config = dict(
    num_hidden_layers=13,
    hidden_size=256,
    num_key_value_heads=2,
    rope_theta=100000.0,
    attn_scale=0.0884,
    init_std_up=0.0536,
    schedule='wsd',
)
Each number is 128 + 32 x the weight over its row's rms, rounded and kept within 0 to 255. Layers, rows and columns count from 0. The size above them is the row's rms in percent of the matrix's.

# layer 4 MLP down (transposed), 704x256, rms 0.0638, rows 388-405, columns 128-255
size [101 104  98 100  93 104  83  99  98 101 102  93 105  99 102  97 106  95]
[[129 114 150 153 140 143 144  98 146 137 140 127 151 120 130 118 119 177  99  82 119 146 155 146 121 127 163 128  95 102 182 126  79 180 101 100  94  64 192  79  96 185 144 173 107  98 120 138 120  88  93 177 163 112 153 114 152 143 131 119 132  88 143 132 112  94 106 147 103 120 127 127 141 144 125  87 131 189  89 115  95 113 109 198 161  73 100  75  81 121 102 148 160 113 124 222 140  83 102  67 130  66  77 143 141 100 105  94 141  97 103 193  87 119  64 100 107 142 143 106 214 115 145 142 106 117  87 129]
 [117 106 117 107 117 160 120 116 175 150 153 137 131 151 167  67 202 203 128 155 177 129 102 134 151 107 208 154  87 131 153 148  86 107 127 135 148 167 152 128 124 115 111 145 170  81 143  99 170 111  88  99  73 128  97 157 155 127  89 144 150 124  70 107 134 109 138 113 130 133 171 161 116 159 125 130 128 227 174  95 133  84 144 113 160 162  77 169 115 127 131 129  95 121 117 169 132 120 131  99 110 113 112  69 103 133 132 117 178 165 110 145 184 133 170 100  36 165 105 152 149 112 172  94 109 105 151 120]
 [130 153  94 170 129 113 120 119  93 150 109 121 136 107 148 178 147 113 106 122  90  80 108 161 147 122 128 105  86 107 128 103 136 152 191 138 120 162 137 161 137 183  75 178 151 160 162 168 146 139 150 138 157 105 155 163  53 108 175 144 143  96 118 109 151 166 100 120 142 118 128 102  96 153 188 144 148  87 143 159 117 147 111 138  99 137 132 125 126  97 123 184 172 112 108 170 126 150 102 226 118 153 101 127 139 175 118 103  68  97 102 183 239 135  94 143 126 196 159  96 156 199 102 128 199  99 133 146]
 [140 198 129 143 139 152 134  67 126 179 165 171 166  72 106 169 160 161 144 179 151 132 146 152 129 136 124 109 165 158  80 175 116  75 119 167 107 127 116 136 136 177 101 144 136 133  59  77 135 126  81  93 146 122 182 169 176 126 180 128 184 142 137 134  32  95 145 109 127 140 172 114 136 147 120 152 130 166 138 139  94 120 110 111 118 136 116 135  89  92 110 168 193 130  84  96 142 138 173 142 152 173 122 122 137 133  98 164 167  99 114 140 124  97  69 139  77 170 161 133  77  84 111 133 142  98 206  92]
 [121 139 112 145 113 125  97 186  72 136 111 153  97 110 138 199 171  85 136 104  85 173  82 162 127 114  91 117 140 192 142 112 153 128  91 126 195  88 132 163 129 108 115 137 147 198 152 115  81 117 136 145 162 144 122 112 190 164  68 141  93 127  90 148 128 103 106 175  57  99 102 144 202 151 143 124  90 150 143 145 168 165 167  64 121 120 135 145 153 167  89 159 117 122 131 106 141 100 132 131 108 116 159  61  89 134 130  63 145 122 154 145 199 117 119  98 140 119 166 167  60  74 123 183 133 187 150 150]
 [165 149 136 123 177 133 100 143 126  87 116  58 114 208 145 121 151  28  83 115 121  54 156 173 162  81  88 111 136 156 154 149 134 100 130  79 151  52 194 109 209 101 141 117  77 140 170 138 121 146 123  74  84 123 117 161  93 160  97  97 129  73 148 119  89 144 141 117 158 154 183 133 132 157 172  68 162 119 168 127 122 148 118  69 125  94  66 196 142 159 120 106 106 114 132 166 220 170 123 163 105 119 195 126 140  78 174 149 108 129  83 110 129  56  89  54 141  82 111 106 116 106  97 119 170  83  81 174]
 [113 142  83  93 107 157 150  91 157  94 205 144 114 162 154  95 145 147 143 137  97 134 117 150 131 128 125 110 146 159 153 137 152 123  70 139 128 106 181 122  65 141 122 127 108 132 135 134 134 114  75 165 167 148  46 143 183 141  50 145 170  80  64  96 102  95 145 147 141 109 146 151 144 105  70 151  83 220  94 191 142 119 114  62 123 106 159 115 177 128 166  64 119 119 118  98 195 109 148 157 182 102 101 148  90  98 114  76 104 112 167  67 114  71  84  75 156  52 138 155 123 172  94  67 154 123 111  86]
 [ 85 130 188 168 139 148 142 117 111 125 167 118 124 126  88 114 151 140  97  49  92 167  94  61 140 127 106 116 139 111 117  79 116 185 159 151 127 126 131 109  74 102  79  73 119 135 100 130 185 138 153 143 137  87 152  98 149 114 140 139  95 117 153 166 167 144 137 179 165 140 143 117 139 149 132 112 174 107 127 118 116 118 170 163 168 102 155 114 157 157 113  66 117 176 144 114 142 148 175 134 135 128 156 141 110 138 106 123 119 121 132 107 111 137 146  92 138  96  98 168 136 152 180 123 184 169  98 110]
 [102 155  55  44 130 157 152 165 137  96 108 141 126 152 113 133 152 126  71 161 113 139  95 182 155 135 145 102 133 141 121 139 114 143 155 116 104 143 147 162 143 129 176 126 189 141 129 179 113 114 140 130 108 123 157 145 129 148 158  95 142 119 102 141 116 156 141  79 162 112 136 101 116 156 110 111 108  38 206 164  89 176 131 168 179 140 150 124 149 132  87 124 105  98 139 144 142 116 171 120 144 206 112 137 102 129 106 132  85  81 143  97 121  77 164 141 130 156  99 167  53 122 150 172 144 102  96 156]
 [ 69 132  83 114 125 136 146 112 157 170 115 113 166 116  95 149 142 188 115 116  92 109 120 112 118 143 128 114 134 151 181 144 201 151 150  95 125 103 122 166 152 121 196 109 128 147  94 126 136  87 118 142 210 181 144 136 156 123 200 131 111 152  91 118 136  89 109 120 105 125 100 151 142  84 214 152  81 112  94 107  80 138 108 152  37 167 108 103 132 124 146 114 114  93  88  91 102 104 147  92 114 193 147 146 122 143 153  86  77 107 133  91 100 167 134  66 184 160 101 106 131 181 168 184  94 110 129 151]
 [137 141 158 148  37  91 113 129  99 158 104 168 123 113 143 129 131  80 138  58 135 184 139 109 159 174  69 159 140 130 175 131 129 172 160 139 161  58 114 143 128 123 148 142 169 124 106 177  83 145 181  96 182 126 162 128 101 163 101 174  98 114 133 111 123 114  67 125 152 159 116 112  90 138 117 106 132  90 135 140 138 146 172 160  93  85 135 109 148 139 149 132 106  90 144  92 145  96 104 120 153  76  90 118  68  97 156 182  76  57 116 137 146 120 109 121 138  91 113 140 127 109  75 118 178 107 170 165]
 [126 133 134  92 182 121 159 197 175 147 122 110 132 145 113 165 113 119  81 170  95 145 114 194 143  79 162 144 106 101 126 156 142 148 127 163 157  74  64  92 121 105 127 114 173 106 142 113 107 100 157 149 139 163  98 137 133 128 119  85  99 156 139 124 113 152 109  92 157 180 154 150 152 125  72 174  75 151 144 165  80  91 133  96 191 186  84  69 106 139 147 193 118 116 151 136 128 146  85  83 175 130 162  80 146 102 159 142 204 144 141  90 237 120 123 133 124 143  84 107 139  95 128 141 131 117 154 105]
 [119 156 185  70 147  58 168 148 139 100 137 136 177 188 106 171 109 122 117 135 143 118 151 108 121 106 111 125 128  60  93  61 128 176 137 182 136 165 159 104 141  91 133  65 153 116 121 188 111 184 104 101 145 189 166 141 176 148 129 108  61 115  93 151 146 126 150 128  83 144 174 148 135 117 143  98 101 142 136 119 152 117 109  97 196 136  78 129 146 143 138 127  88 135 116 149 100 191  52 138  86  96 114  67 160 121  89 140 149 114 146 159  66 111 133  58 168 145 137 160  89 150 158 105 169 126 103 121]
 [139 110 160  96 176 113 117 120 124 139 113 161 131 159  76 166 141 168 154 144  94 189  76 223 106 156 101 153 145 156 183 115 100 133 170  91 127 130  74 175 134 127  98 121 162 159  97 125 169 139 182 148  80 133 140 127 117 136 142 131 115 110  84 122 151 138 135 141 194 162 132 162 113 170  94 147  93 161 109 153 117 105 132 121 115 125 100 149 144 179 197 133 150 124  91 207 159  96  80 138 119 202 127 122  87 155 165 198 119  74  99 126 135 145 164 108 115 139 139 148  96  88 130  83  60 105 118  87]
 [146 136 127 186 133 100 145 159 196 126 120  96  91 105  88 116 123 142 169 121 174 152 147 118 117 111 108  90 134 130 129  89  86  85 129 160 140 113  74  78  79 145 136 172 130 117 121 121  63 129  72 176 105  93 118 135 148  97 119 161 125 155 136 132 131  44  82 172 127 157 162 158 140  93 104 114 116 147 102 219 149 202 135  66 112  95 122 144 117 136 163 140 107 137 169 130 161 149 121  78 130 120  71  92 177 152 173 139 135 104  91 177 100 140 114  80 104 117 147 129 176 153 112 140 161 189  64 125]
 [ 86 138 125 153 152 137 113 153 155 119  80 151 148 134 113 196 112 108  99 125 146 179 151 219 122 184 101 101 152 112 131 141 125 160  88 158 116 103 172 118  73 185 187 118 109 160 240 111 155 133 197 188  92 101 131 199 116  71 128 168 157 126  87 172 156 167 108 120  93 154  51 104 171 170 175 131 166 153 130 138 148 132 130  90 181 167 108 110 164 102 123  76 120 138 118 122 172 139 107  85 120 142  68  71  88 171 176 149 113 117 101 158 201 188  98 147  96 127 196 151 102 117 121 123 143  96 116 118]
 [153 147 163 144 148 128 130 116 178  72 117 115 140  74  96  59 136  89  79 105 121  85 130 161 122  87 144 145 168 134  97 176 124  74 133 124 116 150 102 109 143 123  74 125 131 101 135 187 141 137 134 146 120 201 127  59 145 179 172 129 169 114 100 155 183 121 169 125  99 210 108 165 132 129 181 170 152 172 137 117 123 155 109 110 138  70 146 137  98 100 100 108 119 183 102 171 118 115 122 122 132 148 106 155  57 164  83  90 129 141 161 100  94 171 131 115 174 171 109  95 120 155 184 211 133 105 122 123]
 [141 141 168 160 123 175 112 120  95 117  76 126  79 110 142 174 112 111 106  76 153  84 138 116 155 175 129 111 138 151 118 136 125 119 145 119 132 154  95 149 181 151 156 107 123 125 111  79 156 164  71  98 150 153 130 113 113 145 177  80  46 132 108 185 119 106 184 156 103  91 144 124 101 116 109 171 101  78 177 168 109 135  61 120 130  97 125 134 169 148 133 133 129 136 163  69 170 157  70 130 140 190 196 206 125 137  95 143  64 154 127 104 175 128 111  66 120 137 146 152  71 109 140 114 156 138 128 120]]
# layer 4 MLP gate, 704x256, rms 0.114, rows 389-406, columns 128-255
size [110  98  99  86 104  85 104 100  94 105  97 105  98  97  98  99  93  96]
[[135 127 105 133 107  75 154 128  82 125  96 123 123 169 209 175  85 173 185 107 130 128 122 154  81  74 181 135 173  63 137  84 109 126 164  73 181 172  72 107 136  81 161 141 134  92  84 161 143 166 175 139 116 111 124  93 141 160 124 137 138 206 141 121 145 110 171 104 129 151 162  84 204 146  93 153  99  88 153 143 103 145 135  97 121 156 117 191 128 112 109  90  77 130 108  95 130 167 134 109 108 112  97 127  63 114 148 109 143 170 133 172 122 171 153 110 129 137 112 188 113 116 196  95 104 163 152 108]
 [100 139 116 136 170 126 174 152 146 140 109 146 133 198 131  81 126 132  98 154  65 106 169  74 150  90  85  82 139 115  86 180  87 158 154  97 132 127 170 159 141 159 176 185 106 104 158 146 170 146 128 104  77 141 122 120 138 129 105 136 157 203 120 129 174 102 174 145 162  76 128  98 136 134 176 149 114 139 140 101 153 157 128  98 100 151 129 126 127  93 119  87 129 176  85 181 127 151 194  82 153 162 138  76  79 200 136 125 195  54 179 112 107 121 107 110 115  93 141 161 100  85 126 162 102 162  74 113]
 [108 203 166 151 118 116  60  79 172  68 149 147 158 149 100 164 118 124 125 101 135 150 163 161 136 128 103  86 101 210 120 132 113 167 124 152 153 106 135 130 134  88 147  96 125 155  87 209 171 153 152 143 141  70 102  80 185  78 110 178 159 175 133 153 115 144 106 161 131 131  63  91 115 127 101  93 170  75 132 172 153 133 167 121 185  65 123  82 158 150 142 148 167 152 120 173 130 141 162 125  94 121 164 180  51 181 133 123 120 105  99  58  52  76 182 145  98 146 127  94  94 141 129 138  88 140 123 113]
 [183 131 152  95  73 119  87 115  77  80  82 173 141 172 130  81 140 130 107  96 115 151 127 187 160 137  79 139 136 163 159 127 107  97 131 122 152 138 179 108 129 138 119 117 195 148 135 114 108 132  63 108 135  80 147 173 194 129 110 169 143 103 100 147 162  88 175 134 127 146 133  87 103 151 131 130 160 182  90 135 156 117 146 120 140  95 175  54 137  81 122 181 139  88 147 133 143 113 165 151 131 118 119 110  75 116 126 124 145 146 127 146 149 171 133  41 182  63 182 143  79  98 136 102  84 150 109  94]
 [181 124 136 107 114 114 115 119  84 215 147  88 168 123 130 133 128 111 130 100 185 145 107 162 127 153 148  88 141 118  79 159 190 121 181 115 109  99 141 114 136 148 145 134  92  98 173 125 147  92 128 135 113 126  69 133 122 131 181 140  95 218 114 151 187 157 100 111  99 106 126 169  88  96 145 123 142 144 163 126 116 129  91 128 155  96 142 119 101 174 124 178 164 144 143 169 113 121 173  92 130 135  88 123 128 147 149 145 123 136 159 111 103 116 139 157 141 151  79 182 177 129 108  74 141 142 156 108]
 [182 120 140 145  95  91  89 115 124 180 156 115 148 114  83 140 132  84 112 151 162  67 207 167  93 144 121 127 195 106  91 130 128 115 139 157 125 163 114 127 107 149 125  86 156 105 124 118 114 112 116 113 153 107  81 129  66 123 121 161 103 116 147 111 179  97  57 118  76 138 151 104 115 168 171 187 152 120 129 147 109 140 148  83 127 159  92 178 145  97  93 108 146 125 153  65  98 117  98 104 122 153 159 145 116 108 126 171 220  85  67 105 109 115 113 188 172  48 118 207 127 102 146 157  62  60 157 148]
 [144 122 120 131  95 125 101 127 169  96 110  97 129 134 113 125 109 148  53 188 143  95 177 206 116 175  91 122 137  70 101 134 177  92 139 144 183 137 101 118  87 109 142 193 148  97 178 114 102 173 155 106 158 125 164 148 101 189  95 168  33 115 125 131 143 145 167  89  68 140 124  86 132 118 157 142  78 113 185 124 122  96  86  84 121 122 171 129 132 144 115 125 142  92 151 205 142 114 135 102  91 185 104  93  96 118 138 112 162 165 128 139 116 121  83 180 126 151 120 150  91 152 125 117  80 107 148 199]
 [ 90 131 114 156 159  85 125 112 103  67 105 160 138 130 129 124 172 181 117  92 131  91  92 170 117 107 143 195 205 132 107  90 160 117 148  77 123 185 110 160 106 105 121 156 113 138 143  95 127 105  88  79 126 126  66 195 137 143 115 100 126  99 178 202 168 131 178 174 103  84 113  97 171 144 157  57 162 125 138 168  87 153 176 152  93  97 133 162 139 123 115  95 101  46 173 117 116 135  82 170 209 139 134 116 114 114  78 158 112 145 106 123  60  99 124 140 169  87  63 117  90 173 126 164 144 141 102 136]
 [126  69 169 154 141 137 117 162  87 149 121 117 135 127 131 103 120 187 118 138 157  84  87 132 145 158 144 140 144 111 123 132 155 184 157 154 170 189 122  87 117  91 118 112 126 126 157 181 113  81 125 125 115 118 105 146 109  92 163 122 152 117  63 128 117 153 149 147 193 117 128  85  71 128  59 189 149  85 142 104 134 140 140 127 166  70 192 126 144 182 120 142 216  83 104  91 158  87  43  98 149  73 142 122  85 185 137  93 169 148  69 138 147  67 121 190 125 134 108 146 120  78 113 174 106 134 142 155]
 [ 76 158 157 155 139 175 157  95  90 167 168 147  75 153  91 131 211 101 129 141 108 145 143 108 136 160 140 138 129 100 161 137 138  96 138 188 115 134 204 127  83 106 120 137 139  89 135 112  96 160 101 164 136 152 179 133 107 141 128  87 103 126  85 114 114 152  94 143 176  47  80 138 124 141 150 149 173 157 138 123 149  69 148 167  88 132 140 179 191 101 191 127 116  81 191  86 162 132 151 111  90 150  90 185 201 117 101 129  49 153 124  93 126 184 119 105 120 125 110 126 139 113 189 144  92 104  86 148]
 [141 115 117 108 121  96 163 164 181 129 162 146 114 169 105 137 117 104  67  69 129 165 146 107 108 105 165 118 168 151 141 112  92  67 152 102 133 141 135 113  70 162 131 132  97 116  53  95 150 179 102  92  54 110 160 112 103 145 156  62 165 138 144  88 144 117 134 125  98 134 163  98 109 129 224 162 156  65 144 101 133 142 188 188 133 147 147 169 133  70 143  95 156 171 128  70 162 129 100 116 167 105 191 130 160 135 102 147 124 177 117 139 102  71 133 113 101 118 110 103 167 169 144 123 143  74 114 124]
 [148 127 108 177 160  73 121 145  91 163 131 125 147 105 177  65 143 162 141 130 107 128  79 116 109 138 112 165 117 168 100 180  95 122  49 101 110 135 117 128 136 163 159 104 108 127 118 145 145 124  88 125 157 143 132 127 163 158  85  42 140 158 131 130 133  83 142  74 145 165 114 126  84 180  87 111  82  99 176 139  79 127 123 161 183 148 118 120 114 102 112  97 163 159 120 112 121 200 131 158 160 149 117 117 104 118 158  64 135 110 116 125 125  43  99 179 127 176 133 188 139 163 129 144 158 130 148 199]
 [160 188 136 157 149  88 143  97 128  89  53 153  89 116 109 193 101 157 130 148 154 195 106 151 133 124 140 180  78 163 130 106 116 119 129 153 157  77 174 132 198  63 145 118  98 166 121 145 142 100 117 106  93 137 149 135 120 147 175 144  62  85  47 182 104 139 152 133  96 140  84 100 118 118 106 132 188 148 115 174  87 122 111 106 173 103 141 144 172 179 146 103 186 136  70 161  27 151 120 130 211 185 132 124 129 112 112 145 115 140  84 128  97  88 107 147 175 185 172 126 117 156 125 144 195 133 111  87]
 [134  86 175 176 116  83 103 168  85 119 160 134 112 135 179 226 110 105 175  86 119 162 101 132 150 183 126 117 177  82 116 112 184  88 122 124 149 109 130 144 142 170 172 104 156 141 156 129  97 174 111  42 136 127  88  98 175  91 115 131 167 100 170 147 102 165 153 123 140  74 109 158 176 135 153 156 160 153 157 155  90 162 152 160 199  98 130 104 116  92  98  72 127 176 176 152  77 126 167 173 113 172 154 128 122 126 133 113 149  96 161 159 100 113  63 229  94 149 170 169 151 152 148  89 114 111 121  92]
 [154 109 126 177 102 183 175 114 145 160 134  93 135 115 115 115  67 159  99 143 163 119  87 138 164 102 160 138 141 160 147 165  74  97 124 152 150  87  94  96 133 165 155  98 164 117  88  98 117  98 137 158 165  62  98 134 107 156 127  73 100 125 191 152 115 114 133 132  76 164 134 133 112 199 191 169 187 135 129 124  89 120 151 169 108 114  92  67 122 110 133 142 138  85  79 100 120 145 132 192 166 143 152 101 101 114 135 139 150 126 187 149 118 113 105 133 153 119 133 180 136 138 167 105 172  58 102 105]
 [111 146 113 155 174  83 141 137  98 106 158 146 103  70 177 135 110 120 134 103 161 162 101 147 129 115 116 145 126 143  83 127 165 120 103 179 117 141  90 104 167 125 136 130  36 108  95  84 120 120 144 127 158 115 156 136 111 169 136 115 164 107 104 163 197 174 124 116 147 196 114 125 132 163  82 165  92 176  59  84 113 142  62  74 104  85 166 127 124 100 152  97 147 115 195  93 139 152 147 159  91 114  77 116 116 121 156 126 115 118 128  98 125  96 114  76 152 136  65 101 157 113 128 125 159  80 102  56]
 [100 157 117  94  97  86 150  98 151  87  94 123  94 169 124  90 134 102 125 146  25 107  79 126 145 117 121 120 203 104 110 119 146 136 140 100  62  81 134 166 121 128 137 164 131 158 135 155 179 134 115  96 107 155 162  73 156 130 148 121 112 166 138 122  92  96 129 105  95 151 178 153 150 116 145 158 115 139  82 139 130  68 114  92 146 174 105 104 116 104  75 137 108 173 111 171 141 107  92 144 161 129 151 116 145 113  92 114 145 123 175 161 106 118 191 174  80 142  88 136  86 122  52 170 125 125 141 118]
 [126 140 137 139 149 112 156 103 132 142 152 106 134 208 149  97 129 150 121 121 108  78  95 161 145 134  78 150 130 133 121  97 109 198 134  69 149 119 177  81 168 172 122 116 162 120 139 109 116 129 103 138 106 154 136  90 160 155 106 142 124 170 132 152 122  89 104 186 120 148 168 100 166 121  93 107 120 140 112 108 161  57 163 159 125  81 153 137 157 144 167 133 136 117 160 121 135 166  99  68  68 109  74 107 109 152 122 145 108 102 141 111 151 158 126 139 110 115 191 173 105  78 125 108 166  92 197 153]]
# layer 4 MLP up, 704x256, rms 0.114, rows 389-406, columns 128-255
size [108 102  97  83 103  84  98  98 102 104  97 105  98 101 101 102  94  94]
[[197 114 133 109 199  89 108 158 123 141  93 116 147 147  70 150 169 141  58  74 159 129 144 143 131 182 115  71 159  84 148  83 138 185 127 163  85 162 108 137 114 123 126 131 100 104 112 200  96  94 126 138 174  60 173 133 177 128 182 133  92 114  95 131 104 155 116 144 138  90 126 104 130 142 117 109 135  93  84 151 110 159 121 132 153  94 151 160 123  87 122 164 127 119 168  72 153 122 166 136 131 110 149 126 103  68  67 175 122  90 165 160  88 127 189 118 123 129  99 135 189 168 178 118 118 150 107 188]
 [129 135 162 120 159  98 128  58 125  97  97 121 116 145 187 119 151 194 113 151 119 145 122 146 134 142 185 152 137 192 117 116 120 117 133  54 153 100 103 106 107 126  77 161 149  96  83 126 112  78 102 100 132 118  94 151 137 133  83 155 175 158 174  98 161 110 131 156 171 149 117  77 128 103  92 104 149 119  72 127 112 154  90 153 167 146 115 160  98  90 156 180 107  89 159 170  83  96 132 143 192 134 141 135  87 121 124 139 100 121 176 127 122 132 139 125 103 172 174 132 145 109 127 105  31 105 141 141]
 [124 200 129 124  76 147 150 156 141 184 101 182 159  97 117 208  87 140 125 134 146 143 110  98  86 152 196 137 163 188  95 123 124 106 156 138 162 115  74 180  96 167 143 182 110  74 128  91 156 120 103 138  78 162 157 162 120 157  89 188 154 121 133 184 105 112 117 135 183 140 146 132 145 111 145 119 152 126 126 181  71 147 104 137 123 126 117 126 172 112  97 216 137 130 111 147 115 139 187 156 191 138 101 147 139 145 132 172 118 103 154 180  67 123 129 140 115 155 125 163 112 125 147 141  86 157 147 160]
 [191 197 102  61  60 139  81 118  99 172  76 172 137 163 146 125  78 120 123 164 102 157 132 165 143 106  84 118 149 184 110 108 109 106  96 120 170 154 177  91 117 172 136 128 178 153  74 124  81 170 127 134 104 176 146 166 162 131 148 144 125 100 151 168 145  55 102 151 143 139  99 115 108 196  92 188 118 195 115 135 195 148 123 139 119  99 118  79 114 122 147 196 123 111 128 112 135 131 146 166 127 178 121 144  82 163 126 110 132 157 104 170 121 129 180 138 156 162 158 215  80  71 164 157 106 160 118 146]
 [ 81 138 108 129 111 116 161 126 151 166 166 117 186  81 111 100 141  93  87 122 101 153 147 165 132 107 111 187 124 200 107 206  67 180  72 136 160 207 124 146 129  80  95 122 113 105 156 135  96  87  90 127 109  79 155 181 185 134 124 108 159  48 133 160 179 183  95 128 152 137  66 109 110 123  97  78  84 109 156 124 170 113 174 134 111 118 123 116 137 139 127 146 105 174 144 106 116 103 106 112 114 139 120 104 136 101 122  81 102 158  88 114 122 105 150  95 111 140  90  92  91 103 126 117 165 138 135 131]
 [141  71 141 131 143 138 144 165  74 122 120  87  91 122 148 160 149 157 105  82 152 116 134 127 166 114 178 130  70 181 167  97 122 104 150  79 115 187 186 101 134 133  67 139 101 108 100  98 119 114 143 103 113 119 126 147 147 152 172 127  91 115 108 125 112 161 110 125 109 141  74 108 106  95 155 101 103  54 113 121  72 140 136 139 102 146  73  94 118 151  84 110 112 143 139 116 173 179 137  89 160 145 169 140 151 182 163 136 120 164  94  78 121 157 144 133 148 133 138 155 115 118 141 171 125 120 111 151]
 [105 116 157 128 137 151 189 111  67 107  95 169 183 106 166 131 102  74 148 159  76  84 102 106 110 162  94 131  92 121 101 146  85 123 135 119 121 157 140 126 133 131 117 130 177 123 122  60 147 157 103  90 181 131  86 204  57 133 149 116 129  97 117  98 131 124 128 143 144 118 117 150 122 108 122  84  78  83  97 122 172 147 142 105 109 169 114 120 101 113 201  78 136 151 146 111  75 107 179 135 105 162  73 156 131 186 157 100 100 142  66 114 122 165 161  64 159 138 110 175 132  84 190 173 130 143 129 112]
 [112 106 141 128 150  76 122 110 113 116 150 132 124 166  38 147  96 101 132 136 126  82 111 116  76  80 145 199 161 150  73  71 154 123 111 150 134 146 140 146 129 130 143 142 165  35 103 119 152  75 167 149 181 106  94 128 177 141 147  99  92 163  27 197  95  93 112 187 134  88 106  51 186 137 141 127 144 103  85 103 161 148 180 131 109  63 157 175 151  84 114 103 122 134 175 120 132 124 141 177 184 156 129 143 107 108 150 132 159 141 108 112 113 149 141 147 236 133 132 125 109 160 113 173 124 142 121 154]
 [136 118 182 142 134  76 131 130 121 150 140 120  99 137 150 105 126 131 121 168  85  88  97 137 162 154 107 142  92 132  75 134  94 187 134 162 121 156  94 126  70  90 118  94 146 147 200 137  87 102 100 149 108 161  79  83 119  76 107 164 127 176 174 118 101 137 133 107 132 143 160  85  76 108  34 171 159 108 206  96 152 132 183 145 173 159 100 131 134 147 127 132 204 126 104  93 117 150 107 153 151 125  90 166 164 119 133 179 130  79 116 109 164 130  89 172  93 155 102 176  87 128  88 123  73 139 138 113]
 [126 151 145 138 138 205  58 196 144 154 145 120 117 151 125 134 132 167  99 136 113  73 127 124 128 101 162 143 176 126  89 142 160 109 201 143 116 147 123  77 120 121 168 118 168 100 140 128  83 113  83 159 164 105 103 135  89 117 167 148 157 123 146 119 107 197 110 121 100 184 100 122 125  53 189 153 112  95 108 136 179 151  52 149 104 166 128 127 128 218  85  98 110 146 104 128 169 136 147 163 171 172  87 142 133 118  96 140 105  81  96 195 117 133 145  97 124 121 101 136 135 125 138  95 121 161 138 144]
 [173 152 163 124 127  47 175 137 102  91 168 120 106 134 133  96 136 115 104 112 127 124 167 150  79 134 109  11 118  75 171 136  95 150 171 118 122  83 106  96  64 131 132  76 182 179 158 132 169 161 189  92 109 140 104 132 126 131 125 105 109 157 145 123  77 128 133 125 119 131 195 189 152 189 101 156 138 136 136 127 161  85 164 152 154 160 143  88 108 120 123 139 123 136 162 198 113 151 135 123 131 144 148 135 100 158 158 201 133 141 198 138 180 117  88 132  86  84  67  97 124 100 131 135 112 158 161 113]
 [130 107 120 150 109 118 149 130 118  41  72 173 144 152  70 141 156 100 131 134 161 116 128 112 152 131 160  70 145 136 151 130 104 159 191 101 128 144 135 114 139  98 120 103 107  76 182 102 144 139 120 147 113 125 162  81 107 106 155 106 182 137 160 157 132 166  79 154 135 119 150 137 170  66 168 117 145 157 128  92 143 121 130 131 130 160 144 116 126 126 142 140  88  89 172 158 101 123 137 176 114  91 129 148 180  90  90 178 150  57 155 215 105 168 125 152 128  94 161  54 106 152 152 111 118 143 125  78]
 [136 118 118 113 161 121 120  59  43 131  63 183  78 166 152 154 111 163 173 109 114 122  98 176 144  63 144 116 108  83 137 149 159 161 130 153 193  94 139 120 139 127  81 138 155 114  93 110 158 204 135 153 109 133 181 112 111 143  59 207 131  92  67 117 180  97 141 135 103 144 132 109  72 152  90 160 115 123 124 149  68  92 108  82 190 108 118 142  91  88 170  94 122 120 139 186 128 130  88  78 168 151  87 110 134 130 116 106 159  95 143 135 147  76 155 137 156 131 131 128 165 133  79 127 157 169  85 110]
 [153 138 135 150 100 131 151 111 109 120 110 100  97  99 112 167 115 128 125  88 138  63 129  82 163 116  97 173 142 148 135 181  95 192 119 114 159 148  77  79 189 126  67 142 113 115  48 146  65 144 155 141 128 146 117 150 132  63 137  64 133 127 152 100 150 162 124 140 111 126  67 126  93  83 155 130 128 101 148 177 131  81  94 112 114 119  90 113 120  96 134 136 118 173 166  73  59  90 149  91 152 149 105  84 128 105 148 151  97 116 148 174 139 125 172 107 150 151 155  86 100 164  84 136 179  92  36 162]
 [173 114 148 152 179 128 126 192 124 148 137  62 137 173 116 139 105  98 177 109 149  92 124 174 154 101 109 170 157 183 144 113  98  97 121  87 108 140 142 135 120 163 119  73 109 122 150 117 164 140 149 197 159 145 144 102 221 172  75  76 134 143 139 117  98 101 135 185 131 159 127 101  82 118 116  82 182 140 111  69 106 142 112 143 142 143  87 178  76 169 133  88 102 160 157 111 176 124  99 132 119  81 136 143 116  49 159 122 138 122 127  52 155 124 111 127  58  40 150 104 101 128 165  98  67  80 174 121]
 [100 128 132 158 175 105 113  79 165  62  96 179 129 133 174 132 114 157 158 133 159 105 123 140  97 107 138 121 118 142  57 141 154  98 133 139 165  96 136 110 206  92  96 170 102 111 118 149 116 105 182  85 121 169 180  83  91 139 148 112 117  93 105  68 141 137 102  87 174 202 123 151 105 145 149 133  86 179 129  89 146  88 125 123 147 136 115 110 187 115 141 124 104  71 156 155 144 163  99 144 132 113 149 132 163 126 117 107  84 125 158  73 139 180 113 125 164 183 112 114 116 131 128 141 156 131 148  79]
 [157 118 144  69 143  78 124  87  99  33  94 144 150 120  84 124 149 157 114 170 118 169  53 111 148 153 120 147 174 188 112  98 110 144 141 131 102 130 175 158 134  97 133  83 154 129 141 184 103  78 129 120 140  85 136 140 146 126 129 146  86 129 146 154 108 135 153 186 154 181 172 105 124 173 176 136 117 123  87 126  98  84 135 103 116  88 135  66 107 143  90 197 122 162 167  97 156 117 103 157 140 147  71 110  25 142 179 193 173 144 122 102 130 168 157 157 136 104 145  90 118 134 132 163 146 166 141 106]
 [166  75 114 148 145  94 127 165 106 146 175 149 132  80  96 159 126 113 124 128 122  59 105  78 106 136 130 116 129 112 114  77  89 141 111 178 142  84  89 165  98 137  96  54  91 118 104  94 100  82 199 166 129 121 102 129 120 100 180 116 147  89 130 142 135 146 127 116 123 130 111 174 140 107 135  95 130 108 162 100  53  91  84  99 117 113 119 167 184  91 155 103 169 193 115  69 116 148 149 136 176 155 190 160 138 102 127 106 101  95 140 141 104 122 178 151 147 144  96 107 163 155 126  63 165 119 114 138]]